config.toml
n_layer = 21
d_model = 192
head_dim = 32
activation = "relu"
norm_eps = 1e-06
init = "normal"
init_std_o = 0.00407
init_std_up = 0.0264
lr = 0.00217
beta1 = 0.95
lr_head = 0.00598
grad_clip = 0.5
batch_tokens = 32768
doc_mask = true
Each number is 128 + 32 x the weight over its row's rms, rounded and kept within 0 to 255. Layers, rows and columns count from 0. The size above them is the row's rms in percent of the matrix's.

# layer 18 MLP down, 192x768, rms 0.0668, rows 71-106, columns 192-383
size [ 97  91 107  98  98  94  92  99 109  98  92  99 103  96 101 102  93  95  91  99  98  95  99  98  91  95 100  99 103 103 107 101 104  99  96  96]
[[134 187 125 115 107 113 114 130 110 185 124 103 121 151 153 131 167 150 117 111 118 203  91 139  96  86 198 176  66  92  79 160  73 133 131  97 106 100 156 131 141 145 140 159 202 120 140 132 128 163 107 164 169 101 141 171 132 149  54 113 140 126 177 112 130 194 105 124  99  90 156  64 132 120 161  84 185 125 110 188 137 107 163  68 173 159 128 127  41 129  93 119 168 159  83 119 167 127 172 188 149 142 168 109 156 155 129 112  69 119  23 110 150 108  75  77 104  70 122 146 100 115 135 120 121  74 117 148  99 179 130 183 129  90 114 137 132 120  89 172  88 167  37  60 123 134 166 150 119 137 105 100 168 140  58 161 146 141 156 149 135  93  99 179 127 159 157 134 120 135  94 181 141 100 112 140 126 117  70  87 116 127 143 127 100 146 174 127 145 113 128 107]
 [115  43 159 149 136 114 150 148 161 120 114 122  96  76 143 127 151 138 134 117  99 160 188  99 161  94  85 145 104  98 103 123 125 168 142 124 130 110 121 116 126 106 183 142  79 131 117 178  91 154 153 183 122 141 154 116 155  95 170 105 150 129 179  99  86  95 166 108  97  96 151 139 210  98 122 172  89 106 120 116 154 119 166  98 107 113 132 142 135 161  69 139 128 161  66  96 124 105 159  98  86 111 120 120 138 118 111 125 125 137  99  79 116 126 143 117 163 202 109 104 157 144 173 146 145 105 109 177 136 135 164 158 115 142 105 104 182 101 138 177 103 125 118 151 113 112 136 149 108 133 132 164 130 142  93 139 186 101  58 105 165 145 143 150 101  95 129 126 194 118 158 131 119 161 132 151 112 132  96 151  71 125 130 165  90 131 160  91 186 107  74 154]
 [133 105  90 140 151 158 218 160 142 128 111 156 119 173 121 163 138  75 125 163 114 140 156 141 109  89 172 131 116 138 149 154 168  99 165 112 108 101 120 151 102 151 169 198 104 110 101  77 104 134 157  84 117 113  88  86 167 134 150 162 119 147  74  53 105 101 156 114 140  85 121 141 185 142 136 104  79 144 125 115 114  94 133 129 138 192 188 149 126 144 150  98 159 147 105 141 120 112 100 152 128 114 172 138 151 109 130 183 123 190  98 152 125 135  92 162  99 110 134  71 182  83 126 133  93 121 166  94  47 225 168  84  97 170 128 165 145 125 158 105 124 177 182 124 181 149 155 103 142 163 154 105 119 156 130 144  96 104 128 117 105 172 120  56 141 163 130 127  49 169 105 151 101 138  88 129  89 112 110 106 202 151 147 115 130 125 221 115 116 162 115 122]
 [144 158 112 175 131 129 167 150 173 135 130 162  81  95 178 157 138 163 114 110 144  45 138 133 124 164 151  96 190 103 162 143 188  76 120 142 171 158 117  84 158 119  77 112 173 144 135 156 149 101 108 144 110 163 101  76 134 123 165 106  88 148 144 141  95  95 146 147  94 162 114 135 175 172 152 129 132 139 120 164 104 103 142 149 124 192 101 111 140 143 135 105 151 142 109 142 107 124 136 112 101 165 162 104 132 121 127 141 108 131  94 181 113 108 160 114 143  64 128 105 172 134 101 152 118 178 144  62  74 121  78 138 107 142  99 149  90 105 145 169 154 147  99 188  73 145 160 127  93 129  42 120 150 195  97 127 156 199 181 152 117  93 137 109 128 116 100 143 130 170 139 140 187 195 129 114 117 108 101  71  83 118 115 106 136 117 158  97 145 144  96 116]
 [131 116 146 147 115 114 122 124 167 148 199 113 102 140  94 148 133 169  81 131 189 116  85 141 132 129 106  96 136 159 106 121 143 152  89 226 110 109  74  87 114 175 197 155 126 148  77  75 111 146 156 123 162 136 132 114 159 189 120 151 162 101 126 147 110 157 160 103 161 129 105 187 166 144 146 124 146 143 174 107 144 119 125 133 137 158 103 155 150 136  97  87  99 113  61  83 108 115 123 143 133 161 105 140 112 188 146 203  26  80  95 118 157 152 145 198 109  84 138 116  65 135  79 125 141  76 139 100 135 128 184  99 164 135  77 133 144 111 172 122  95 105  92 160 106 100 115 139 116  63  95  99 135 219 167 130 138 168 141  72 128 140 163 137 119 113 109 112  88 141 160 190  89   8 122  96 194 221  83 136 115 118 192 166 157 140 141 123 124 163 114 138]
 [114 142 130 118  88 160 149 143 143  80 165 107  84 141  89  94 122 170 149 110  73 129 200 119  95 121 160 195 119 155  89  76 198 107 132 140 166 144 119 170 132  90 144 130 125 120 133 176  82 190 137 138 121 121 136 156 158 149 104 105 135 137 165 113 119 142 106 164 104 155 127  42 138  47  52 101 148 123 106 126 188 122 109 132 112 121 129 109 142  88 170 110 121 114 151 129 137 102 120 110 165  87 113 146 140 139 148  95 140  58 148 150 104 159 182 110  97 156 195  95 128 142 116  82 137  30 114 166 123  95 177 189 144 151  99  94 133 138 171 102 113 119 116 158 190 154 145 187 132  95 137 120 138 144  95  89 165 105 104 154 184 160 152 159 141 133 155 133 149 164 242  71 170 121 120  97 148 184 105 123  37 105 112 138  88 144  80 136  63 124  24 124]
 [ 98  89 130 113 142 118 119 150 151 154  84  57 118 104  70 109 130 129 116 114 119 155 167 106 114  67  95 132 104 112 147 140 167 147 138 159 143 178 146 123 131  72 121 124 117 170  67 147  83 120 161 118 102 212 135 114  92 142  97 120 124 113 136 101  90  57 188 111 111 145 137  78 139  68 140 178 103 101 154 127 102  95 127 114 153 163  60 117 118 128  40 131 123 132 111 175  90 125 130 140 151 123 107 135 130  96 160 101 147  80 129 135  41 131 122  98 153  41 164 174 156 135 146 126 138  96 173 190 106 106  92  70  97 163 111 168 142 131 180 122 135  99 158 141  84 113 118 140 179 106 105 120  74 125 136 120 132 189  76 174 161 180 146 132 158 138 103 121 132 111 132 138 115 179 131 131 136 131 110 138  90 118 142 145 134 153 117 127 141 138 152 138]
 [ 63 135 170 168 170 138 133 135  64 184 137 115  90 161 149 134 152 155 118 137 158 127 122 100 159 120 119 107 119 131 120 144  69 123 121 166 151  76 103 187 140 163 130 174  74 107 119 108  79 116  90 123  87 137 148 128 160 138 147 103  76 142 113 134 143 134 114 161 178 142 144 118 157 106  78 144 111 177 113  89 184 163 139 172 129  72 113 143 102  96 130 102 160 109  54 102 154 101  86  97 179 128 138 153 106 147 124 142 126 145 164 113 117 127 173 110 121 143 184 104 124 179 129 129 134  83 170 194 139 103 186  83 154 148  92 167 156  78  76 106  80 179  34 161 113 127  88 133 202 189  83 143  74  81 139 125  95  99 122 111 176  95 147 168 163 182 140 150 117 133 175 106 124 132 116 184 167  43  97 126  97 140 113  97  95 143 133 183 169 117 129 136]
 [ 44  80  83 137  83 138 158 181 102 147 144  84 100 160 157 131  94 136 166  87 116 195 152 155 181 166 145  39 128 162 107 119  77  90 148 149 164 166  96 121 108 129  99  93 197 149 160 147 107  73 150 147 130 205 112 170 157 134 110 113 151 141 136 138 125 154 112  96  66 158  92 116 101 153  96 142 102 108 152 116 169 148 121 141 105  34 118 100 188 137 117  73 169 107 125 159 124  68  92 108 140 131 117 123 137 137  71 160 147  69 113  57 116  94 146 114 124 116 150 148  96 124 145 116 132  87 146 141 202 154 125 117 101 125 141 146 106 166  78 163 171  87 140 179  98 130 102 125 114  50 137 114  86 143 140  80 136 147 145 116  64 100 141 149 139 111 107 133 147  72  96 103  85 110 138  94  85  99 120 124 123  99 115 100 123 105 129 109 136 198 136 108]
 [ 99 122 194  67  84  81 162 119 134 131 114  77 137 129 134 146 142 129 127 108 112 158 147 151 131 136 132 207 134 148  90 135 137 102 118 134 119 148 106  84  71 137 112 130 155 150 133 115  98  92 102 145 124  72 147 209 129 154 164 145 111 146 126 143 132 146 167 117 129 131 150  80 169 225  81  90 140  96 168 103 141 118 123 104  82  45 157  93 116  30 196 127 165 139 176 161 121 183 123  95 145  70 161 146  99 132  68 110 158  96  63  76 132 156 134 164 183 133 144 134  36 168  99 146 118 150 119 118 164 142 142 138 154 161 158 152 108 161 148 133 125  94 190 112 142 147 138 130 156  87 225 151 151 112 163 114 183 133 112  92  81 156 148 116 121 104  58 117  84 152 140  93  89 162 150 126  98  99 122 110 154 128 133 143 154 158 115 121  96 118 125 129]
 [104 170 100  69 109 143 125  86 181 185  97 155 146 106 120 116 108 179  65 162 127 173 154  71 137 169 143 126 123 147 161 144 158 116 123 171 105 190 138 137 138 178  92 102 131 110 101 134 120 150 159 156 122 142 140 148  89 137  21   8 115 149  86 144 193 126 202 142  99 127 114 123 110 134 143 139 167 174 135 109 149  96 138  92 119  70 147 139 200  81  65  99 112 134 117 110 155 126 116 114 101 133 126 162 134 118  71 167 109 133 167  87 137 107 163 153  82  83  96 109 118  91  93 115 116 124 164 129  59 109  99 179  86 174 115  83 164 131 190 140 126  88  59  98 132 130 101 138 107 157 199 165 169 168 131 123 122 167  90 155 108  89 128 135 125 107 149 103 117 163 114 172 134 160 126  56 104 108 124 111 156 155 126  88 139 115 114 106 158 133 125 105]
 [176 116  67  79 120 169 120 129 166 120 120 149  75 135 102  83 112 111 103 154 146 175 123 141  94 175 160  95 152 116  84 103 148 160 101 193 141 155 189 117 114 169 117  57 125  64 149 125 128 110  93 127  98 154 120  80 105 136 180 118 156 115 175 182 141 102 135 113 151 160 135 149 170 102 114 152 120 104 107 143 121 104 105 129 151 197 141 172  82 170 136  89  91 145 113 124 145 152 136 144 115 104 144 108 150 134 165  75 152 137 128 189 156 145 104 173 144 121 139 159 172  81 145 128 162 162  93 102 198 108  84 114 152  57  96  61 116 164  91 147  85 116 189 164 152 135 142 116 112  98 145 156  97 156 117 139 102  96 142  91  77 119 139 119  98 150  94 134 119 152 198 144 110 138 148 143 168 135  52 150 142 186 164 165  89 149 162 169 147  81 115 162]
 [157 144 164  88 129 123 173 129 131 178 161 128 132  84 125 144 190 121 105 122 111  85 104  93 128 119 152 117  85 127 190 137 122 112 144 134 164 140 119  95 116 193 144 129 116 137 138  77 187 150 199 176 110  78 127 139 115 147 140 105 145 141 137  93 138 113 126 134 160 143 163  68 121 188 172 163  77 146  93 105 170  50 130 118 111 109 103 109 204  82  93 120 120 111 124 138 148 119 106 151 124 148 113  87 125 141  86 133 125 138 148 186 177 181 169  92 164  87  92 149 104 185 140 135  89  80 162 158 132  96  66 115  90 178  97 156 187 127 104 106 103 102 109 170 157 107 155 132 111 132 174 154 148 107 109 142 177 117 153  89  83  89  97 132 147 107 135 118 143 142  62  88  96 133 137 166 175 150 246 142 153 114 167 101 158 142 137 160 134 133 160 141]
 [133 157 197 121 132 186 116 135 153 150 124  90 155  88 163 115 169  84 102 117 127  92 125 130 143 157 109 129 156 200 198 102 135 181 104 146 145 123 133 127  91 170 193  71  94 121 150 135 119 129  83 159 142 175 149 138 124 156 182 178 129 108 142 149 173 124 160 121 109 154 129 129 128 127 129  78 107 153 117  92 111 138  90 188 135 165  73 125  59 118 159  98 127  84 124 138 116  96 127 163 106  96 138 122 133 132 139 176 131 129 210 100 178 110 138 117 190 122 115 130 146  77 126 116 134 144 104 176 112 144  91  81 132 146 130 159 149 109 157 122 157 130 135 126 109 144 151 138 135 105 121 137 118 127 113 133 142 123 103 180  78 150 136  86 131 127 131 101 149 205 165 145  98 135 122 142 144 172 156 144 208 161 119 146 127 163 156 117 124 119  86  94]
 [163 159 119 143 102 111 173 102  96 157 188 110 143  98 133 121 106  84 111 127 115 169 125 101  79  97 101 120 115 125 164 144  38 156 139 157 169 121 166 145 151 118  74 135 112 162 157 117  97 111 159 117 147 183 104  77 133 159 209 150 133 138  67 172 145 103 166 146 111 144 116 157 140  93  95 118 101 104 139 131 159 136  73 157 133 115 115  95  78  92  77 161 123 141 119 160 179 144 124 100  90 107 140 133 154 137 175 130  92 165 114 121 127 155  98 100 230 193  85 132 149 105 120 108 155 160 106  94 169 133 104  66 165 165 173 113  88 174 131 106  62 140 186 114 138 133 120 127 112 167 123 147  81 111 119 132 133 133 114  82 104 106 103 138 152  97 193 126 114 107 116 100 169 161 139 144 143 107  95 188 125 168 152  87 110 122  95 110  57  88 115 147]
 [114 112 151 185 129 100 194 130  93 103 116 148 171 127 116  91 153  27  94 135 179 161  99 178 134  78 150 123 146  98 148 113 110 150 159 123 149 117 110 177 109 185 127 100 111 108  76 132 202 134 195 127 123 140 128 149 100 132 125 160 126 168 102 168 162 147 117 116 125 107 163 158 159 155 146 144 113 140 147 110 140 185 139 116 120 144 114 197 112 128 129 126 131 137 138 140 121 101 149 137 174 133 152  86 120 150  87 129 116 144 105 128 152 144 195 134  72 204 151  93 136 157 109  99 119  68  41 102 120 182 135 112  98 135 166  94 133 181 127 135  85 127 120 123 108 136 128 114 158 103 201 162  85 107 154 163  90  36 152  95 157 124 134 138 104 125 212 122 116  64 121 141 109 157 160 153 141 115 150 103  56 168 151 199 131 170 152 141 153 145 104 109]
 [125  95 119 141 112 118 136 136 182 137 124 145 129 133 100 121 103 149 148 174 117 107 106  99 133 159 125 146 137 115 174 143 105 120 152 129  96  60  76 168 101 122 166 155 104 144 163 107 114  92 190 133 126 112 148 105  95 110  99 177  82  90 135 183 120 138 133 158 108  81 151  42 158 157 107  98 179 109 123 182  96 125 152 110 157 212 164 136 142  97 148  94 152 159  92 133 120 148 171 154 158 205 140 130 112  91 127 115 110 118 102 134  79 114  98  51 100 109 145 202 103 188 142 172 127 169 139  91 129 156 141 151 130 127  77 101 129 124 144 131  85 144  74  77 178 163 103 116  87 123  89 181 115 129 201 137 104 164 164 127 160 128 145  91 117 167 141 181 128 175 103 129  67 139  85 187 131 130 149 134  56 153  85 157  71 144 102 120  94 111  93 128]
 [194 100 133 144  78 100  98 121  73 128 172  74 123 150 124 142  78 108 117 144 182  75  96 160 150  74 171 160 130 198  83 161 134 139 125  71 159 141 168  97 114 200 169 116 133 145  93 147 149 121 100 167 133  83 181  89  83 136 193 126 171 153  67 145 141  84 137 113  59 111 132 172 139 145 136  79 143 134 180 104 155 128 180 146 126 131 149 104 108 138 118 152 137 102 138 131 115 175 105  57 112 101 118 167 172  95 137 145 134 101 115 148  93 197 131 119 122 128 147 136 171  94 144 143 111 135  96  79 185 139 159 114 155 131 119  93 153 101  70 103  97 140 190 131 152 122 124 126 103 135 152 174 107 127 104 127  92 132 137 117 110 150 128 114 121 139 123 141 115 151 142 130 146 188 130 127 114 211 121 128 170 161  88 111  76 207 181 163  81  84 151  91]
 [152 111  94 157 138  91 116 129 135 152 148  91 160 172 105 140  79 137  93 159  74  47 135 159  80 161 151 111 128  97 145 125 122 138 124 129  97  85 164 191  63 112 117 118 129 132 129 205  93 120 104 178 109 191  95 116 111 131 172  52 135 184 118 165 147 162 115 161 142  93 150  66 160 145 165 187 135 117 119 145 155  75 134 145 115 147 117  87 155 112  90  71 194 144 190 104 136  67 126 126 157 198 127  88 131 163  76 154 144 153 172 144 103 112 189 135 163 102 166 172 111 181 115 144 133 110 186 171 140  99 115 142 124 127 107 145 104 165  94 125 158 135  93 214 121 128  93 137 176  59 100 108  55  97  88 148 141 184  99 124 129 110  75 164 109 151 104 173 119 137  92 190 112 158 120 122 230 113  80 104 198 134  92 122 157 120 131 125 118 127 124 127]
 [182 159 139 184 130 141 171  23 136 153  82 135  56 114  98 113 171 191 107 150 130 193 155 167 160  82 159 192 114 182 140  70 114 153 107 156 142 143 132 125 145 139 141  82 126  88 111 143  96 150 159 134 122 127 107 105 106 105 144 114 185  98 138 129 198 167  89 146 139  62 125  75 156 144 138 127 131  88 124  89 116 173 166 163 168 110 120 145 120 124 145  90 133 176 128  76  61 161 176  46 110 131 173 125 133 128 182 127  69 149  88 145 167 109 102 163  83  78 124 137  95  32 122  71 150  46 131 138 133 120 122 194 163  64  91 120 134  96 131  61  75 148 168 129  85 128 168  75 158 153 160 139 167  76 201 142 135  93 141 104 159 103 142  67 145 126 160 173 130  74  98 147 153  89 113 156 112 125  99 158  93 115 126 147 126 160 150 100 119 131 116 111]
 [185 161 128 123 125 158  67 159 154 141 126  78 173 164 166  41 110 159  87 153 118  68 176 168 125 121 103 132 147 131  59 113 141 139 128 144 126 113  33 154 155 152 185 162 118 131 104 129 135 136 158  89  99  98 156  89 199 124 162  89 113 105 151 133  94 112 127 129 125 121 121 108  54 127  80 173 115 138 160  97 129  76 157 138 125 162  98 104 197 124  58  88 142 115 143 116 203 113 129 139  90 138 150 151 140 190 104 111 111  63 135 237 167 102  93 111 105  94 141 138 107 144  80 114  85  81 113 164  89 158 124 156 117 115 151  89 188 148 163 150 117 136 152 188 172 118 181  91 128 136  84 101  79 121 124  94 113 157 149 170 127  90 118 104 166 132 143  93 127 132 148 175 137  90 134  77 202 117 137 178 173 178  93 177 173 161 143 150 104 100 157  76]
 [169 129  56 180 111 170 136 124 138 142 172 192  90 124 123 160 146 157 186 112 142  70  84 114 163 161 133  93 111 140 155 156 133 122 107 199 129 158 172  82 160 170 164 105 213 114 148  87 187 138  70 173 162 148 130 158 125  94  82  34  74  59 123 151 147 106 120 141 143  64 149 127 109 136 116  93 153 139 150 134 108 159 125 113 133 135 156 113 157  99 110 169 105 155  95 136  92 105 131 178 146  88  97 149 111  65 194  83  76 119  98 150 155 159 117 132  82 146 128 170  52 156 172 144 175 130 121 125 169 138 127 123 142 131 172 123 149 150 183  77 130 147 169 137  70 175  94 138  97 122  76 132 150 127 134 153 151 137 162 143  88 126 155 169 129 175 110 131  82 115 137 118 173 143 128 133 255 155 118 162 143 120 189 118  93 173 120 106 146 162 102 145]
 [137 111 165 130 153 106 174 127 126 153 163 161 149 129  77 109 114 108 156  77 162 115 109 169 136 103  89 161 100 183 117 104  57  74 124 136  48  94 116  72 164 115  81 129 167 137 105  46 138  86 147 119 139 104 119 201 157 166  89 104 186 100 125 101 123 154 169 104  97  83 153 144 127 123  93 109 110 178  93 100 150 155 146 114 121  86 148 160  77  97  97 163 115 124 131 116  88 134 119 116 153  57 110 105 155 108 156  64 119 118  81 112 139 128 133 177 109 200 116 150  87  89  99 164 129 173 121  84  80 181 141 129 123 137 162 156 195 124 105 128  88  98 179 115 133 104 123 161 144 106 104 108  86 105 186 152 103 100 120  87 130 169  91 172 109 184 105 130 126 152  85 142 103 102 130 121 140 131 108 118 154 156 126  84 161 127 113 146  55  97 143 124]
 [ 54 111 109 173 146 104 135 114  78  72  98 164 114  90 203 167 123 146  93 199 105 210  83 161 161 122  98 109 102 148 118 108 120 165 115  68  82 109 130 151 148 132 123  93 132 147 144 177 143 140 119 143 129 107 116 146 114  86 147 154  75  98 158 117 127 161 162 101  74 103 124 103 104  82  75  91  75  60 171  93 126 198  86 160 138 236 142  94 117 150 106 139 136  81 118 107 135 103 172  84  91 178 122 168 124 114 135  41 163 202 156 146  80 166 104 171  97 163 131 114 107 118 118 160 134 107 197 160 182  86 129 139 104 128 165 171 109 108  92 152 103 124 163  84 117 113 203 101 119 194 107 121 104  85 141 155 187 125  41 122 130 121  94 140  71 139  89 101 127 133 169 125 130 191 156  89  87  94 155 119  90  90 158 155 127 148 174 115 177 110 123 140]
 [129 188 153 116 153 100 115 197  82 109  87 104  82  83  61 110 156 139 139 110 141 125 124  90 123  89 138 146 132 151 142  93 155 151  92  62 158 151 103 145 142 112  95  96 124 125 114 141 151 158 120 152 154 129 170 147 122 146 109  87 111 116 105  61 102 158 130 178 140 101 141 122 117 121 103  98 124 105 145  93  93 135 109  79 112  92 116 132 149 141 104 166 147  91 203 134 136 162 168  63 141 133 154 124  82 119 134 130 109  88 165 114 135 128 135 151 136 133 186 169  88  87  98  67 143 141  86  99  80 102 116 109 108 119 147 117 129 132 153 124 149 151 145 157 125 132 142 183 145 133  86 103 162 165 176 118 206 126 182 104 150  98 147 103 126 169 147 150 152 123 130 112  76 161 161 137  70 176 150 106  71 164 135 135 184 114 164  89 158 136   0 162]
 [216 150 148 161 129 186 122 113 174  80 149 139 136  97 107 109  98 116  86 143 163  52 127  76 163 139 133  80 127  92  58 155 191 120 123 125 171 155  64 100  62 152 132 125  96  74 111 107  72 138  81  63 142  77 105 117 168 151  82 126 109 132  99 128   7  61 184 113 165 131 151 147 107 164 105 163 128 165 150  78  97 111 105  68 145 197 104 178 155  72  49 133 176 112 213 113 150 138 127 164 120  92 112  91 119 115 157 143 105 123 137 104 106 136 119 100 121  76 142  84 195 184  95 174 124 191 118 141 120 136 115  92  98  82 164  85 180 123 161 194 131 176 117  92 138 154 116 109 144  87 119  96  29  73  80 118 108  83  97 147 159 114 115 171 137 143 132 112 154 104 160 117  92  87 119  96 137 121 166 102 151 156 138 149 148 165 125  58 142 170 148 126]
 [ 87  56 125 140 123 104 105 162 108 107 107 138 140 182 143 143  85 131 161 130 152 200 144 154 123 165  89 107 123 113  69 175 156  99 168  77 132 127 119 107 113 138 152  40 127 122 113 126 166  98  87 161 113 145 129 198  88 155 152 101 137 133 109  67 179 155 123  80  87  91 110  69 138 142 142  82 125 134 161 122 144 103 161 117 125 221 177 113 123 132  90 110 125 146 160 155 151 183 105 144 165 192 133 126 121  92 128 136 120 142 133 131 159  99 116 100 152 153  96 117 133 169  54 139 131 182 187  93 146 140  97 159 113 151 127  96 108 105 110 225 139 101  88 104 185 107 108 120 111  74 216 115  90 163 102  98  92 118 103  96 115 144 154  82 137  90 162 138 112 135 174 136  86  71 138 111 120 147  81 138  92 112  87 106 160 147 131 145 119 120 178 143]
 [ 72 140  63 172 136  67  70 130 151 157  55 141 150 127 151 131 149  72 127 134 136 162 107 165 148 132 132 175 125  55 186 108  28 109 124  83 116  68 188 132 125  64 127 124 124 125 121 158 136 172 104 171 155 123 119 138  87 117 202 135  69 172  77 115 111  92  72 157 125 182  88 153  77  88  92 116 140  92 113  91 111 107 134 140 109 102 167 121 143 166  79 211 110 163 147 102 145 183 141 128 123 165 125 166 130 118 119 166 144 130 130 174  80 142 163 136 139 119 139 148 116 146  99 194  55 138 133 116 118  97 158 111 112 150 151 127 121 122 119 145 119 149 176 128 149 133 184 112 122  79  66 144 180 157 147 110 136 151 114 111 146 107 134  68 133 139 182 130 134 114   5 168 139 136 107  86 180 113 114 139 161  97 161 124 128 146 157 112  96 144 180 164]
 [148 106 149 172 122 161 128 103 114 133 143 139 110 101 118 132 115  99  92 109 128  88 117 120 119 106 148 175 128 162 121 121 139 150 117 121 161 167 196 132 136  95 119   0  66 170  86  78 144 107 182 159 177 142 121 125 123 134 215 105 156 136 102 167 136 147 140 136 122 120 120 132 191 172 129  72 123 135 131 125 104 125 120  98 124 104 135  94 136 141 161 151  99 152 231 135 145 166 113 188 132 113 128 153 106  75 105 133 137 205 226 167 159 162 116 138 164  90 127 187 170 115 135 139 139 140 171 132 145 109 138 155 106 131 182 116 145  61 108  74 159 127 232 140 123 145 159 142 129 181  19 164 188 114  64 148 119 110  88 116 144 114 159 121 115 137  99 105 169 171 173 141 127 112 102 156  97  98  91 134 109 140 114  83  87  79  81 128  92 147 166 114]
 [ 48 107 122 157 153 171 158 115 172 113 109 181 142 143 118 151 126 132 175 129 119 110 150 144 155 154 134 199 141 155  89 144 125  88 120 137 130  86 135 155 115 120  93  81 136 120 158 174 156 118  66 105 100 172 188 120 116 141  77 130 158 179 155  95 154 147 146 143 142 154 138 166 103 123 149  90 129 134 112  94 159 169 126 113 133 191 134  84 110  47  83 145 139 121 142 133 140  91  84 132 165 114 108 125 139  79 103 134 183 115 106 105  97  94 186  95 116  94 126 131 116 122 131  97 150 125 191  90 114 102 141 126 129 140 100 162 174 133 119 111 167 144 126  88 104 138  88 153 144 108 123 156  44 103  76 129 164 159  78 113 130 111 128 135 135 120 118 107 142  99 139 122 106 128 180  79 150 112  72 127 178 150 118 110 172 178 138 101 190 156 117 157]
 [ 79  75 178  99 119 113 110 155 113 121 106 121 114 137 105 110 196 212 189 131 126 102  94 138 111 116  53 125 137 174 120 139 149 117 116 139 154  61 168 147 100 182  74 140 179 134 128 172 117 116 116 114 141 154 166 159 130 128 144 190 134 119  93 126 125 112 185 104 176 115 105  68 133 120 144 201 151  96 137 118 129  69 129  88 161  93 122 109 108 167 113 169 139 153 113 131  91  72  80 154 135 144 122  85  96 152 190 106 113 159 112 119 104  97 106 146  79 116 156 146 121  41 126 125  84 168 103 130  90  84 121 185 144 112 105 130 105 153 154 139 135 127 175  70 144 147 120 160 120  81 100 131 115 131 104 139 205 148 175 160 159 115  43  95 126 143 138 110 147 144 143  94 159 106  90  72 188 126 134 117 216 125 140 144  74 150 171  88  98  82  95 143]
 [176 130 144 160 160 109 106 167 192 159 149 134 126  74 127 101 161 142 122 131 142  75 110 129 157 109 114 121 106 148 177  98 133 124 156 108 165 132 137 172 110 131 126  90 114 161 133 176  97 199 147 115 143  92 142 129 164 166  99 126 116 144 166 144 164  92 123 100 129 200 107 228 114 156 159 142 131 113 129 115 132 102 156 132 143 133 182 106 183 147 158 100 145 128 102 181  85 136 130 104 142 174 114 129 137 109 104  93 150 176 133 118  95 141 138 129  95 135  65  90 110 106 156  72 120 114  75 138  97 119  99 127 159 110 119 122 137 144  72 105 157 148 121 173  86 144 162 145 136 220  99  95 107 101 150 133  76 102 155 133  97 166 114 144 114 103 158 124 102 171 152 147 112 123 173 143  98  71  98 118 175 146 131  62 180 147 124 106 180 125 188 154]
 [157 151 218 196 104 116 140  79 141  44 137 112  92 142 145 134 128  68 112  66 178 145  97 107 134 161 117 149 129 154 110  99 121 181  87 140 149 117 134  93 104 104  91  82 136  87  96 123 165  77 105 108 163 113 147  76 106 121 132 160 100 102 148  80 112  78 144 176 117 114 117  81 108 148 121 123 113  96 105 133 180 143 148  78 125 214 116 154 157 148 145 167 112  45  94 112 105 167 143  60 145  78 138 139 130  95  82 139 165 114 121  89 139 211  87 164 136 100 159 155 139  91 108 165 135 138 131  86 171 109 103 126 124 163 111 174 161 106 107 172 157  96  99  60  65 134 172 134 122 157 181 234 146 107 133 128  99 153 130 187 133 138 111 107 115 144 153 146 144 151  98 148 122 165 113 118 129 127 142  95  79 134 134 148 139 163 113 131 120 137 121 114]
 [167 152 138  93 128 130  93 112 140  93 132 116  82 106 141 134 150 126 169 141 122  66 154 125 137 155 112  80  94 113 157 156 174 152 122  81 162 103  63 109  82  91 110 120 133 127 129 171 158 130 136 180  95 150 117 198 155 112 172  63 125 138 184 154 128 172 119  52 144 179  75 165 120 117  75  98 144 118 151 165  99  86  68  66 105  96 160  80 184  97 167 103 153 133 119 135  78  62 164 148 158 129 137 135  81  65 100 132 192 171 155 175 107 206  92 108 111 175 174  78 101  26 137 119 102 112 140 155 140 132 175 125 133 103 147 127  73 171 115  99 114 154 137 136 198 137  67 142 170 118 110 130 158 153 142 106 106 190 112 156 185 158  91 133 136 149  91  99  94 150 181  87 119 142 126 142 143  42 180 145 112 114 127 128  95  37 102 112 137 116 150 130]
 [161 184 156 129 123 121 109 149 134 113 117  77 120  95  92 116 181 167 128 133 101 151 178 131 105 196 175 123 106 106  98 140  79 133 155  84 159  93 133 122 163 169 100 111 117 101 129  75 124 148 103 164 160  94 115 129  63 142 128 187 186  97 123 135 205 215  62 138 123 122 118 116 159 153 150  69 129 105 143 136 103 101 121  81 135 133 189 110 108 144 162 132 114 102 108 142 134 129 179 132 104 174 139 148  79 151 150 165 137 124 147 171 204 162 172 113 117 115 146 155 146 106 170 134 108 176  55 141 166 176 174 166  97 162 166 118 149 135  68 128 136 143 169 132 154 102 124 137 105 155 188 179 142 120  99 144  82  87 156 127 156 155 137 117  92 155 113 132 156  93 118 170 106 127 103 146 140  47 155  76 218 181 136 136  81  23 124 121  64 142 141 114]
 [140  98 113 145  90  64 134 101  89  84 115 163 105 166 125 106 103  66 176 118 140  79 111 152 141 177 152  54 123 144 117 154  98 155 120 127  79  69  94 133  94 128 113 175 132 153 122  91  81  88  95 134 135  77 123  92 127 111  75 153 183 175  49 112 125  77 119  44 119 125  89  64  67  84 104  85  89 126 167 143 101 144 112 104 109 158  90 143 130 107  94 134 120 163 119 142 124  82 129 114 103  93  92 183 140  78 225  92 165 108  84  93 127 111 115  99  94 158 122  96 103 147 157 137 105 141 102  78 134 100 130  52 119 128 115 143 130 105  80 138 144 121  58  72 125  94 138 107  94 135  45  97 104 120 168 112  99  69 117 118 112 141 163 118 114 135 165  62 140  68  86 167 100  97 117 117  97 109 173 105 103 127 141  98  53 141 181  88 150 169 182 123]]